Weights of a small GPT-style language model, trained from scratch on English Wikipedia: exclusive self-attention.
Each number is 50 + 10 x the weight over its row's rms, rounded and kept within 0 to 99. Layers, rows and columns count from 0. The size before them is the row's rms in percent of the matrix's.

# layer 4 attention query, 96x64, rms 0.233, rows 0-31, columns 0-63
020:62 42 48 46 41 45 56 51 48 56 57 38 58 38 55 52 49 65 38 36 54 41 56 61 61 55 60 56 49 46 47 57 59 52 36 33 53 43 54 50 64 47 62 44 38 72 22 66 53 59 44 53 55 71 52 34 50 29 46 48 39 46 55 64
021:37 58 48 35 50 42 40 52 44 34 43 28 55 34 60 51 56 73 52 44 61 33 53 50 45 68 34 39 46 42 57 58 47 52 43 48 38 56 27 52 64 56 51 48 55 54 52 46 45 64 38 50 68 77 43 45 46 57 51 52 48 50 46 58
022:60 41 58 37 50 52 49 42 55 49 67 53 57 79 57 62 46 64 50 47 63 58 46 53 73 59 44 42 47 54 41 36 52 58 56 56 55 50 34 51 40 52 46 52 45 42 70 76 44 61 45 39 60 48 34 52 51 54 43 43 36 60 54 68
028:54 46 54 40 47 49 63 38 44 48 50 36 60 52 43 52 61 65 50 47 67 30 62 61 49 65 66 54 38 52 54 52 61 51 47 40 41 42 48 57 70 48 37 41 46 62 44 71 46 41 34 58 60 76 43 58 48 32 65 48 49 54 51 56
039:59 50 48 43 58 63 54 56 44 56 64 38 50 74 57 52 40 63 59 50 52 59 37 60 47 66 41 51 48 43 60 40 54 42 54 53 77 54 45 59 51 46 25 41 39 35 64 53 52 42 57 50 48 34 41 52 37 59 52 70 48 60 48 38
034:54 48 43 46 49 48 38 53 38 51 52 31 41 70 61 42 42 35 63 60 47 69 40 52 42 57 39 43 40 37 62 50 52 44 39 62 58 54 40 42 41 60 32 43 50 32 53 44 45 51 63 46 40 42 52 48 45 75 55 71 50 35 41 48
039:51 45 65 56 42 54 70 59 73 33 32 50 53 45 40 58 60 57 40 34 59 38 45 53 49 49 72 49 41 59 52 59 46 48 65 48 38 48 43 56 35 41 55 46 46 57 47 45 52 38 41 56 52 57 36 39 55 31 39 31 62 55 63 50
084:60 43 54 48 55 47 49 51 51 65 57 34 48 64 55 42 44 63 68 52 52 47 45 52 55 76 41 48 49 34 64 46 54 58 58 59 74 55 38 52 50 49 27 48 40 34 55 51 48 58 55 54 44 33 36 53 32 65 51 61 37 45 40 41
077:51 53 56 33 37 44 33 48 43 71 25 49 49 52 38 46 55 41 44 63 58 66 58 51 45 53 55 42 64 70 39 46 59 36 55 31 52 44 51 59 55 47 45 58 54 50 43 60 40 38 55 35 46 61 40 73 61 45 49 46 62 56 53 53
083:51 63 43 68 48 50 52 48 33 57 68 69 53 42 54 42 42 49 35 39 50 63 62 47 53 31 56 62 56 44 47 42 65 56 46 30 64 40 71 56 57 44 66 32 46 52 30 51 56 50 54 43 51 58 63 49 55 50 61 42 48 38 56 56
123:52 37 59 32 57 51 49 41 49 56 49 43 51 46 57 45 46 51 32 61 76 62 44 67 47 44 71 35 33 59 48 46 75 52 57 58 40 40 46 52 61 58 51 50 52 46 56 55 52 43 54 45 51 24 42 42 58 54 68 47 52 66 52 58
106:63 56 45 55 79 58 57 45 36 55 53 50 55 61 38 55 45 44 21 68 54 53 53 64 38 43 49 55 49 68 38 57 64 43 41 35 55 42 44 35 57 56 48 35 66 51 43 56 60 50 57 42 59 55 54 60 50 45 40 54 59 52 42 66
131:57 43 40 44 56 44 41 42 47 60 28 33 62 43 50 61 26 43 30 35 60 52 69 59 73 57 44 57 39 57 36 44 38 39 41 57 54 50 44 56 60 48 40 38 52 47 47 60 36 46 32 50 48 59 60 53 39 54 45 54 56 53 43 48
137:61 62 51 59 58 43 55 56 53 62 50 43 50 42 38 45 37 59 58 44 46 81 56 43 49 40 44 46 47 44 51 48 69 54 70 47 48 46 49 64 31 61 51 64 49 66 59 36 56 56 63 28 40 40 51 69 55 50 63 40 52 54 50 54
125:47 42 35 51 52 63 57 44 54 41 36 49 45 46 54 50 43 44 49 74 57 52 46 31 67 54 71 47 47 44 58 41 58 68 64 44 30 64 59 46 52 23 54 43 51 57 61 65 50 57 54 47 52 52 34 56 44 41 60 41 47 51 56 36
111:41 41 41 59 46 39 67 65 46 47 35 52 62 52 44 59 45 50 45 53 46 42 38 34 64 48 59 50 55 49 62 53 44 37 56 31 45 50 57 55 47 57 76 33 56 64 41 47 56 26 57 43 58 41 52 41 65 40 46 64 47 58 65 51
110:45 64 50 34 55 49 40 69 62 47 58 46 49 59 59 49 63 59 39 48 67 61 63 65 26 38 59 58 60 40 38 51 57 52 47 39 45 37 43 65 43 33 58 43 56 35 45 49 48 57 44 62 48 61 53 50 45 49 63 54 64 29 53 59
125:39 38 76 44 48 54 18 55 60 50 38 45 52 52 36 31 60 42 51 60 51 46 46 64 49 61 47 55 51 59 53 67 33 55 50 50 46 48 61 36 59 34 54 74 49 50 58 55 48 39 55 47 46 55 55 49 52 54 37 33 48 55 55 47
139:53 47 39 50 76 57 55 58 51 44 46 54 68 51 34 51 55 51 37 65 44 44 37 57 46 32 42 55 48 54 44 54 43 64 51 42 60 39 45 30 44 47 67 34 51 55 56 51 61 56 67 38 39 44 52 47 62 64 40 54 55 33 43 30
129:51 46 37 54 53 49 52 55 47 48 65 34 46 54 47 65 50 42 50 59 38 60 61 37 43 59 59 26 55 54 36 55 31 34 39 52 46 59 59 62 58 56 45 47 43 48 41 43 41 46 57 32 45 67 35 53 71 45 48 57 49 57 50 22
140:55 37 66 40 48 47 58 50 40 61 58 60 63 35 62 47 54 63 51 40 37 66 36 43 61 45 58 47 37 79 45 51 43 51 46 39 53 50 38 41 55 68 24 52 57 53 37 58 57 39 49 55 58 44 51 35 57 50 42 58 42 49 39 53
121:39 37 50 45 50 46 62 47 72 37 62 47 38 45 56 63 68 60 64 60 67 46 46 59 58 58 49 47 60 43 43 34 44 56 47 68 39 62 50 51 56 74 53 35 52 34 59 44 41 60 44 55 48 41 40 36 46 58 53 66 42 45 56 48
142:49 71 57 51 49 45 45 47 43 65 61 48 42 57 53 58 59 65 38 61 45 35 54 44 39 45 56 59 71 50 45 43 53 55 58 51 50 61 33 59 54 50 47 54 66 44 27 51 62 62 45 58 47 53 51 75 39 36 33 66 41 38 52 47
130:32 55 49 72 68 63 54 44 51 51 33 38 47 55 74 46 47 43 33 71 54 50 63 53 48 52 53 34 21 48 45 49 45 43 54 56 68 57 53 42 43 52 48 60 42 60 46 47 43 52 54 54 62 42 47 55 39 39 50 46 39 43 44 64
121:45 50 52 51 37 43 53 52 57 44 45 77 42 43 49 61 33 42 41 41 43 43 40 33 41 53 55 56 47 60 69 40 63 31 49 60 66 59 61 42 56 51 55 43 63 69 54 52 60 41 54 44 58 57 59 47 47 44 61 67 65 70 51 58
095:55 51 49 34 53 54 43 50 54 57 50 44 47 49 51 55 36 61 47 57 40 45 48 25 47 58 64 46 50 58 61 34 64 66 69 59 45 61 43 53 45 27 51 61 55 48 49 58 52 71 54 50 43 46 32 68 52 44 56 65 57 56 51 25
138:41 58 57 50 49 56 45 47 54 44 39 59 58 30 59 44 61 63 61 59 53 64 66 38 51 55 63 54 48 53 35 44 44 54 59 15 58 52 76 60 45 51 41 37 47 48 61 48 50 34 37 53 52 55 51 57 47 50 48 57 59 37 39 40
130:44 44 56 50 41 48 53 44 35 67 25 37 59 55 52 45 50 42 50 62 49 34 48 44 75 63 48 56 63 42 58 43 54 42 65 43 55 51 57 46 41 61 58 44 44 48 33 56 26 56 56 59 57 38 49 58 48 52 47 61 28 50 63 60
120:63 61 37 48 32 66 65 38 40 46 48 48 54 55 52 44 42 39 60 46 44 47 41 47 55 51 27 43 58 51 49 48 64 49 49 43 37 54 41 45 36 43 14 50 59 41 52 47 42 60 44 66 57 62 37 61 37 45 52 38 46 38 46 54
118:58 47 37 67 53 47 58 64 48 59 74 49 50 58 52 39 35 53 43 32 36 63 60 46 45 54 56 54 40 45 60 62 49 62 40 47 60 37 47 56 68 25 58 45 43 46 33 49 54 60 57 45 49 42 50 45 71 51 41 38 43 38 52 45
131:53 37 47 73 53 55 51 60 68 42 51 66 37 51 39 38 53 37 44 56 63 57 50 44 63 50 57 41 66 51 59 46 59 49 46 50 60 59 54 53 66 60 42 49 55 41 47 47 58 59 64 42 65 67 43 52 51 44 26 41 35 41 61 70
134:45 60 46 42 43 47 50 41 28 63 68 55 46 69 47 49 69 33 48 54 48 41 50 45 18 41 52 40 57 43 61 64 56 46 49 48 61 52 57 52 45 51 47 42 35 65 39 41 39 44 57 56 51 59 34 40 50 51 67 39 60 53 45 44
# layer 4 attention key, 96x64, rms 0.242, rows 0-31, columns 0-63
046:43 48 50 39 45 46 53 54 54 60 56 30 48 45 58 50 62 53 31 44 54 79 57 45 53 53 52 75 40 44 60 52 49 75 53 41 44 55 47 47 64 55 50 47 50 65 66 47 32 42 67 62 58 52 41 36 39 43 41 48 49 55 63 46
056:50 51 75 59 41 59 47 64 43 49 36 51 59 47 62 64 60 56 32 42 56 75 55 67 65 66 48 60 55 47 65 49 52 59 64 38 43 56 36 57 52 55 54 42 60 63 53 50 36 57 61 58 52 55 55 44 49 62 64 46 54 65 52 54
016:29 37 55 52 51 57 37 57 57 57 61 47 48 45 34 57 61 46 47 57 46 48 44 32 59 40 54 63 48 54 66 64 35 31 56 57 42 40 43 48 33 55 44 45 61 56 50 53 27 63 63 74 60 55 48 42 55 63 60 40 50 43 51 50
068:38 45 58 46 49 54 52 58 54 61 58 32 47 39 60 51 59 54 28 43 53 80 48 49 56 55 49 75 47 47 62 57 46 70 57 37 44 51 45 56 57 57 46 45 61 66 63 46 29 46 71 63 56 50 44 40 42 44 50 46 49 54 56 43
048:43 53 48 48 56 34 38 31 55 48 62 38 33 58 46 43 52 39 74 63 43 26 46 32 39 37 50 40 46 60 51 52 46 31 36 53 52 38 61 51 42 47 44 50 46 43 49 62 56 56 45 50 44 40 43 56 58 37 44 53 33 32 43 51
043:61 51 51 60 54 33 46 54 47 33 42 59 50 56 49 46 45 39 58 43 50 27 41 70 49 69 51 19 44 54 53 49 53 32 46 51 67 41 53 52 45 42 39 48 52 41 51 48 67 48 45 45 34 33 49 58 64 34 51 61 52 44 43 51
046:33 64 45 44 27 52 44 57 50 45 47 30 37 53 47 50 65 45 43 55 70 48 33 47 50 51 47 52 51 53 52 55 50 48 32 38 40 41 51 62 65 52 49 55 40 58 56 67 64 51 47 46 40 62 16 57 41 43 48 55 40 44 48 52
093:55 49 46 57 61 30 53 50 51 39 37 56 57 52 53 27 47 41 69 44 43 29 41 65 51 52 51 28 39 62 56 47 50 42 46 60 69 47 53 49 42 41 44 56 59 46 52 47 53 50 37 48 35 27 49 48 63 30 46 60 47 40 39 47
099:51 49 65 45 33 61 36 34 63 75 49 47 39 59 31 63 46 45 42 64 57 52 45 40 47 47 57 53 61 69 34 47 53 43 56 48 58 39 49 54 50 56 46 54 40 42 53 58 32 43 66 47 55 63 37 59 59 61 35 39 62 60 47 57
076:55 61 53 50 40 52 63 59 36 59 63 52 53 60 61 44 52 49 34 40 64 83 55 46 59 42 46 58 55 43 49 45 58 47 61 26 41 51 54 62 58 49 68 33 45 56 42 60 56 57 59 57 63 64 59 50 47 52 60 45 51 69 61 50
145:53 44 55 44 62 50 62 33 52 66 54 55 49 55 46 48 40 57 53 59 58 31 41 71 43 45 62 26 39 56 43 68 67 53 48 59 37 44 55 60 61 49 51 51 48 39 52 72 57 41 52 46 52 25 45 60 53 64 62 45 55 54 52 61
119:48 64 45 59 79 55 55 40 41 60 58 45 45 70 36 63 51 44 33 57 53 59 44 59 39 52 53 46 50 62 47 68 61 49 57 38 50 30 47 42 64 61 47 41 51 48 59 72 54 57 61 57 62 61 51 53 49 48 31 56 56 59 50 59
145:53 58 60 48 49 36 47 35 50 65 47 27 60 40 48 54 39 48 35 39 54 63 63 57 70 49 46 53 37 62 34 34 44 39 37 54 55 44 46 47 59 45 47 35 59 49 47 54 43 51 38 54 62 66 57 49 29 61 45 51 55 62 68 49
151:58 49 47 57 50 48 51 49 54 54 49 42 56 47 38 47 44 54 47 38 58 74 58 43 43 42 51 44 56 56 56 45 58 64 75 45 39 52 59 73 35 57 57 55 42 58 67 50 59 57 74 32 48 36 44 68 35 49 54 47 49 60 33 57
136:63 44 48 54 27 60 64 53 71 64 44 48 43 58 54 54 48 50 37 70 61 60 43 35 62 56 71 51 51 43 60 43 51 61 65 43 38 63 48 38 48 36 54 42 48 52 56 65 37 58 40 55 56 52 49 54 42 47 60 38 48 58 55 30
103:52 43 50 58 34 37 67 60 49 52 34 36 55 59 59 56 37 34 49 53 49 50 41 36 65 45 55 52 62 39 47 55 42 46 59 37 62 44 60 60 47 56 72 35 60 63 49 49 68 46 56 56 52 35 36 34 55 34 44 61 35 61 48 45
114:45 55 51 44 55 63 49 51 65 50 52 48 47 57 64 50 57 68 45 43 65 67 71 69 42 47 56 58 65 41 35 55 52 51 47 30 40 55 36 51 51 40 53 50 58 41 29 58 44 42 58 57 54 60 51 51 65 51 57 46 79 42 49 59
143:50 36 73 48 49 58 28 46 63 55 40 43 38 55 47 47 79 38 47 57 41 40 44 64 52 57 49 70 43 53 54 63 48 55 41 46 53 48 58 45 61 39 48 62 50 43 62 42 37 38 64 41 60 45 56 59 60 52 38 34 42 48 50 39
138:56 57 41 58 62 56 61 51 46 47 40 53 58 52 32 51 65 42 49 47 51 56 43 58 40 40 37 49 50 58 45 60 40 84 55 44 53 49 45 24 50 43 69 36 50 56 59 44 57 56 57 38 51 38 47 54 60 52 37 61 56 40 40 27
143:50 47 49 64 33 47 49 54 35 37 56 37 42 49 57 56 51 54 36 56 37 55 51 44 47 68 66 24 64 50 33 62 41 31 51 55 50 41 49 56 54 54 47 43 51 52 61 40 38 55 56 33 29 61 32 49 55 67 45 49 46 52 44 40
152:55 38 69 44 51 44 50 49 38 68 54 64 70 39 48 63 54 59 47 38 36 63 41 53 61 51 57 59 37 60 55 51 45 52 62 45 41 50 41 52 54 61 23 46 41 47 40 55 58 42 47 54 53 45 28 34 55 65 36 56 45 49 54 66
129:46 49 43 47 48 35 55 47 59 23 55 47 48 31 54 60 51 63 67 64 65 36 60 50 49 62 58 40 61 39 49 51 44 65 43 61 52 66 39 44 66 70 47 42 65 42 43 36 45 47 56 56 42 38 43 33 50 60 52 55 50 37 55 52
143:40 55 51 65 65 47 43 44 39 61 54 49 40 58 55 70 53 71 40 55 48 46 41 39 37 44 58 55 68 47 44 47 45 59 59 44 52 46 39 54 55 45 43 65 74 45 43 50 60 59 44 55 41 52 47 56 59 22 44 73 56 39 54 56
148:24 48 44 60 51 64 53 39 42 67 35 47 36 54 71 50 65 52 36 61 48 53 73 61 53 57 47 36 27 41 49 46 49 45 63 45 71 62 59 50 43 55 47 50 57 59 52 65 55 65 53 47 55 49 52 48 36 41 47 45 49 47 52 50
135:47 50 54 45 48 51 43 69 63 52 59 66 47 37 52 52 19 42 40 49 48 52 35 31 39 43 45 50 49 48 71 41 64 37 51 59 63 52 59 49 64 54 51 44 57 70 53 55 49 36 42 55 60 59 55 46 42 46 57 66 56 70 52 51
102:57 45 56 49 48 52 43 47 62 65 49 46 49 55 50 69 32 52 47 58 39 51 40 29 46 46 69 32 60 52 59 51 52 64 70 63 42 58 43 43 48 25 44 54 57 61 59 60 38 56 41 48 51 42 46 65 58 47 64 71 53 50 51 37
142:50 54 56 39 31 53 52 39 63 42 38 54 52 42 66 54 59 66 57 55 55 62 63 38 52 49 53 52 43 53 32 51 48 53 63 19 65 53 71 58 46 47 43 41 40 44 46 53 54 40 35 30 55 57 47 40 51 43 42 56 62 35 43 46
132:42 52 44 46 32 49 60 31 39 62 19 37 55 69 52 55 41 32 57 60 52 34 45 42 73 42 50 51 53 48 48 51 51 42 48 42 71 51 56 52 51 58 59 55 52 48 55 49 49 57 47 63 49 33 46 45 60 41 34 57 37 52 54 58
145:56 68 19 45 37 64 61 48 35 45 43 48 56 61 51 43 50 39 59 49 54 56 42 46 61 44 43 48 54 58 56 51 58 35 44 45 29 45 35 44 49 49 29 57 37 33 54 54 49 59 40 59 40 67 49 54 41 37 45 45 38 42 43 52
124:66 42 42 65 57 34 57 64 45 54 75 42 52 68 62 28 47 43 44 22 38 61 57 55 57 57 61 53 44 46 49 45 45 49 44 51 49 44 45 55 49 28 59 43 43 56 35 53 68 58 54 48 48 50 55 47 61 40 46 45 39 51 54 45
134:52 41 35 74 59 52 36 61 64 48 56 67 44 58 44 33 60 52 43 57 68 47 42 43 66 56 58 49 63 56 58 41 65 34 41 50 49 49 60 64 55 57 36 49 58 39 48 47 41 64 71 42 50 59 46 43 47 49 29 44 43 48 49 56
141:48 47 49 33 39 63 57 58 31 47 65 62 43 56 42 48 61 44 39 55 45 55 55 52 23 40 40 39 48 40 56 49 56 27 47 54 48 51 54 51 40 54 58 49 38 61 34 51 37 42 66 68 48 57 34 58 66 55 52 33 60 55 46 50
# layer 4 attention value, 96x64, rms 0.275, rows 0-22, columns 0-63
099:28 57 56 58 54 46 52 77 46 40 49 47 47 27 55 53 65 67 56 43 65 56 58 56 58 60 58 58 58 58 58 61 46 54 51 71 58 50 63 52 53 61 63 53 39 46 31 48 42 56 64 53 43 49 51 47 63 43 59 51 43 29 55 50
078:60 59 61 37 36 56 48 54 52 47 62 53 42 69 59 75 48 48 67 39 42 51 55 54 61 41 36 44 45 58 62 42 56 46 23 50 49 41 50 57 53 64 55 44 46 65 72 46 50 47 34 51 64 43 36 57 42 66 50 46 59 53 49 57
074:40 58 59 40 56 45 51 62 71 61 43 66 57 58 42 55 58 45 39 46 47 33 51 42 40 52 51 47 39 53 36 50 55 46 53 26 71 40 71 41 45 47 38 60 46 38 44 54 53 57 58 63 47 52 59 45 54 32 44 69 35 36 54 48
090:57 61 52 54 67 42 43 40 49 67 42 30 62 56 57 66 51 57 37 35 62 58 44 49 39 44 38 49 54 45 60 50 62 45 59 60 48 33 30 48 58 50 65 28 67 46 55 66 48 32 53 47 47 57 55 46 48 46 51 65 55 65 50 53
087:44 53 66 40 48 76 44 63 56 47 54 43 66 65 52 46 57 64 26 45 56 61 34 22 39 43 56 39 41 46 64 51 45 33 41 37 46 43 50 64 33 41 54 50 52 56 49 57 58 39 46 46 46 62 52 50 54 58 44 51 47 48 50 47
095:66 43 55 50 32 40 49 60 50 56 33 48 55 64 52 52 48 54 57 65 68 36 53 50 57 55 55 61 72 41 35 35 37 46 42 21 49 59 41 45 49 44 61 52 60 36 52 54 55 47 45 68 59 45 51 41 55 45 47 31 50 58 50 60
086:66 64 59 55 61 57 30 40 53 38 42 62 51 32 50 47 41 38 50 54 44 39 34 50 58 45 55 56 41 64 53 38 41 26 42 51 52 54 43 43 67 52 44 66 67 58 49 56 45 42 48 42 51 53 43 55 49 34 46 66 70 40 39 45
081:40 53 41 57 56 58 39 67 61 54 51 55 63 53 55 59 52 32 52 51 51 51 36 63 63 62 54 56 49 37 47 51 49 50 44 69 60 70 28 52 58 34 40 46 68 41 57 56 59 51 60 63 41 63 71 60 57 55 55 48 44 42 67 54
084:55 63 43 25 55 46 64 52 47 61 49 37 52 49 55 59 51 40 60 65 48 59 72 41 54 53 68 51 62 48 59 45 33 29 56 41 61 45 45 53 59 58 56 42 47 39 42 39 46 68 53 64 48 64 47 44 69 47 45 50 33 43 37 51
082:37 46 51 55 30 42 50 49 44 59 57 51 45 54 64 48 43 68 29 59 41 63 57 46 43 45 46 41 46 61 63 61 45 33 44 53 73 73 71 48 43 43 56 49 51 68 58 75 54 43 52 52 47 54 57 44 47 47 53 57 49 49 62 44
092:66 52 47 61 39 49 61 68 53 50 56 41 52 62 34 65 59 67 56 50 57 51 39 42 64 52 51 40 61 42 38 44 55 62 65 51 41 54 45 44 58 62 52 44 62 55 57 59 52 71 61 56 42 58 45 44 46 39 27 43 34 68 39 45
088:35 66 51 59 63 56 53 40 39 23 46 47 57 51 41 39 50 55 58 24 55 57 54 44 33 53 41 59 55 59 62 30 46 57 54 60 53 55 43 48 49 64 45 47 49 49 65 57 63 44 46 56 53 25 54 54 59 61 44 52 58 69 44 45
083:43 67 50 71 42 39 63 49 65 45 60 51 44 59 51 47 62 48 54 49 61 37 50 45 66 49 32 26 53 51 58 60 55 34 43 51 46 45 60 43 44 38 57 45 60 44 76 50 57 44 58 41 67 35 42 57 42 57 46 28 54 49 54 50
090:54 56 43 47 41 54 48 45 62 44 48 60 38 61 51 50 41 61 67 44 54 32 37 58 34 48 38 38 62 49 46 51 52 31 47 53 47 63 53 49 64 66 53 72 63 59 35 63 45 36 55 40 47 53 55 40 63 42 34 45 53 59 71 63
089:72 33 47 68 67 58 57 53 35 55 44 44 57 64 50 35 44 58 60 44 50 40 44 45 63 55 53 35 48 56 43 49 41 26 53 44 45 56 50 33 45 46 50 56 40 43 48 53 66 54 61 34 38 50 65 61 64 34 53 45 45 40 40 54
092:57 29 30 53 46 53 41 55 32 39 63 61 49 67 55 50 47 49 52 62 36 45 67 46 36 36 67 51 63 41 23 56 52 55 45 52 49 52 52 68 48 47 29 62 61 47 61 40 41 46 48 40 53 35 45 52 54 43 50 54 53 47 55 46
088:32 54 31 57 35 58 68 51 38 57 32 52 46 39 47 44 45 61 39 53 45 65 59 38 42 26 36 68 54 54 51 54 46 48 33 42 47 51 44 51 39 57 49 45 43 63 55 46 45 39 54 42 57 50 72 66 59 50 63 48 57 60 58 56
081:48 33 46 33 52 58 50 41 36 74 55 51 42 45 52 57 66 61 51 51 52 38 61 52 56 52 55 62 60 60 61 75 42 65 35 43 43 47 48 52 65 44 36 51 45 37 48 41 60 56 63 57 48 38 44 42 53 43 69 37 38 63 54 52
083:63 47 49 51 56 48 53 52 57 43 47 63 31 47 56 38 51 30 59 68 53 47 41 42 58 51 71 49 58 49 70 51 66 48 63 60 45 48 54 60 38 34 53 66 50 50 45 52 65 53 57 55 44 44 54 50 72 49 71 42 68 47 36 58
089:46 51 47 52 21 34 38 35 72 46 64 33 51 48 46 59 43 46 52 42 45 57 53 48 52 58 40 50 46 64 54 70 50 38 37 50 47 50 37 42 47 62 58 46 62 42 48 58 54 68 71 51 61 41 42 47 39 55 53 64 55 67 51 49
082:47 46 40 59 56 52 52 57 60 41 52 52 59 65 48 39 38 56 67 63 28 54 58 60 53 47 67 59 40 41 66 49 52 33 56 43 38 37 57 48 54 53 60 56 64 52 52 53 31 38 65 37 53 40 29 47 52 39 52 36 57 64 53 66
085:32 44 61 46 60 55 57 58 37 38 44 29 37 46 35 51 45 31 39 45 52 64 45 62 45 45 40 56 70 57 55 53 62 58 57 47 62 58 57 58 46 54 49 60 58 58 51 63 42 56 61 32 74 64 48 54 56 58 44 37 37 47 44 48
083:33 30 48 36 51 55 51 56 58 46 39 41 58 39 39 47 31 46 58 57 40 47 60 41 40 34 53 51 68 49 43 33 54 49 34 58 40 48 65 50 46 43 64 44 51 45 58 60 31 34 44 45 47 42 62 54 63 35 65 64 41 49 45 50
# layer 4 attention output (transposed), 96x64, rms 0.194, rows 0-21, columns 0-63
110:57 47 50 49 60 57 55 38 46 36 51 51 54 56 32 40 53 46 42 52 38 42 50 43 59 45 48 45 43 60 63 45 57 39 64 38 43 48 46 41 48 43 44 34 59 51 50 41 60 19 45 60 56 54 47 49 32 47 40 36 82 73 46 49
095:53 48 42 56 48 49 37 57 53 59 45 43 41 31 45 35 41 50 45 71 51 52 58 55 37 45 50 46 55 58 40 49 51 58 48 57 47 31 62 49 57 43 51 58 46 34 48 56 54 75 68 38 56 72 48 59 60 53 50 67 21 39 53 48
083:52 45 35 51 52 53 59 57 50 55 43 42 56 43 43 65 34 47 45 38 61 53 50 54 47 38 65 58 54 47 50 42 50 58 38 75 27 69 44 55 45 69 45 40 29 55 58 45 46 47 49 37 67 52 63 35 69 49 45 54 66 52 47 44
111:40 41 53 61 30 56 46 41 56 40 66 71 52 54 56 36 64 57 73 53 52 56 35 37 51 56 36 42 49 61 57 56 36 41 51 41 55 50 52 55 62 39 51 46 49 60 38 33 50 55 43 45 40 41 46 46 40 55 47 22 50 43 64 45
072:58 44 40 51 39 47 54 46 72 46 51 56 57 47 56 54 46 35 55 47 61 34 56 69 63 46 42 50 48 51 46 52 55 22 65 62 30 35 66 34 52 47 50 32 60 49 46 46 43 45 47 56 31 40 49 45 56 37 48 47 55 53 55 71
105:48 38 33 51 54 54 56 44 62 51 57 65 41 44 56 41 41 49 43 26 35 55 41 46 47 30 58 37 29 51 34 45 61 43 48 66 58 52 58 38 52 59 44 58 49 54 45 49 55 74 50 37 41 54 60 54 59 56 56 58 28 48 37 48
086:40 48 50 49 58 48 52 63 55 65 60 18 46 60 44 39 54 43 49 53 53 56 70 53 51 36 46 41 57 34 60 49 59 58 54 48 42 49 49 57 27 57 29 57 40 36 58 38 41 49 58 57 57 37 58 40 59 62 71 48 45 52 51 43
079:55 47 38 45 57 32 50 37 38 58 45 59 59 50 50 30 53 63 59 34 62 52 56 35 47 52 40 43 48 49 54 50 53 63 61 43 50 45 54 43 35 81 63 39 36 57 38 49 42 45 42 35 50 30 43 47 51 45 49 54 65 64 45 36
084:48 46 65 59 46 59 38 53 71 45 36 49 47 50 51 38 48 47 43 40 55 54 46 34 50 18 46 49 39 54 37 44 59 65 46 57 30 49 50 38 51 44 48 66 37 64 51 51 53 40 48 49 66 55 54 47 36 58 37 54 72 60 53 60
080:46 48 46 43 63 35 57 45 60 47 53 68 56 35 21 62 52 53 66 48 60 49 47 63 64 66 48 62 53 55 40 48 64 64 53 41 23 42 37 55 41 68 49 44 63 40 57 46 60 46 55 40 48 50 55 44 55 55 51 40 56 49 46 64
096:26 52 50 39 47 40 54 53 50 47 50 84 54 46 75 50 47 43 44 41 60 36 48 58 35 37 61 60 50 66 48 53 44 52 50 63 48 42 68 34 49 43 56 31 44 57 46 44 46 53 46 58 51 46 71 47 57 64 45 51 47 46 53 48
101:44 46 42 38 50 51 70 34 45 63 49 54 52 46 45 52 59 50 54 59 51 60 51 45 46 61 55 52 46 58 57 85 47 61 53 45 51 51 45 55 76 44 58 37 49 58 33 51 26 44 53 64 40 64 34 56 36 48 40 45 43 48 54 49
088:43 49 61 34 50 36 44 50 43 76 54 55 43 40 45 58 46 61 47 50 34 38 47 63 38 57 56 59 52 73 44 44 68 71 42 52 54 55 48 49 52 73 51 42 40 42 40 49 57 51 53 65 47 64 60 50 56 52 53 61 58 46 39 31
103:57 51 37 47 63 63 57 39 46 44 70 44 62 50 51 61 42 64 43 58 45 63 46 56 67 50 47 58 28 55 59 55 48 47 51 41 61 43 63 48 55 39 57 28 53 30 45 57 59 63 65 53 33 41 56 53 49 55 52 45 46 40 46 24
109:51 57 56 38 55 47 42 44 53 54 71 53 35 56 56 57 58 49 61 45 54 45 40 61 54 52 46 49 65 18 41 39 66 60 67 63 63 60 58 46 48 49 57 46 46 38 53 54 38 53 45 58 42 48 57 46 29 70 45 61 61 61 45 37
108:52 52 63 29 50 56 49 49 53 54 26 40 54 39 50 51 36 36 49 47 54 47 41 58 50 69 54 54 33 47 45 47 54 60 47 51 58 39 53 40 34 52 51 48 38 49 61 67 38 80 53 49 48 53 62 46 64 69 53 61 43 46 38 67
081:42 29 59 44 56 54 31 46 63 55 53 57 43 45 52 66 57 47 59 60 58 69 56 48 58 75 62 42 34 65 59 40 37 49 49 49 39 48 45 53 77 47 60 61 62 35 48 48 47 43 59 52 55 51 33 42 54 40 46 40 45 44 50 57
079:44 52 45 68 50 52 53 50 53 41 30 44 40 45 40 57 43 32 63 62 44 53 54 43 49 58 58 50 43 32 29 38 47 46 51 50 56 40 69 56 44 65 58 55 50 55 55 53 60 66 47 36 59 57 56 41 25 52 41 61 71 35 41 54
095:45 44 45 51 64 51 29 60 38 54 34 37 61 63 44 55 42 50 46 36 43 43 62 68 50 48 28 41 44 40 29 50 29 49 45 49 63 64 41 45 45 71 39 50 37 47 52 58 33 44 50 51 53 56 50 48 37 53 42 66 44 49 43 51
095:55 64 50 47 45 64 52 51 30 45 62 58 52 58 68 47 49 63 53 64 52 61 35 59 51 53 48 51 43 47 51 50 43 45 35 28 48 40 64 63 59 39 63 56 59 64 54 38 68 47 55 50 48 47 41 50 54 27 55 45 40 25 56 57
074:58 68 61 33 54 51 41 68 53 52 44 42 64 59 37 57 63 41 53 41 60 47 50 58 41 58 59 33 51 43 37 74 41 52 43 43 45 53 33 48 41 54 44 58 49 44 47 53 64 62 41 64 42 61 32 40 50 66 51 58 62 39 55 38
087:55 48 39 40 47 52 46 44 49 38 47 60 50 43 59 62 42 75 49 48 41 48 64 33 52 57 70 62 34 64 48 42 39 53 35 47 32 53 52 64 47 45 45 45 56 40 64 42 43 45 50 62 32 30 51 45 41 37 51 41 64 58 60 58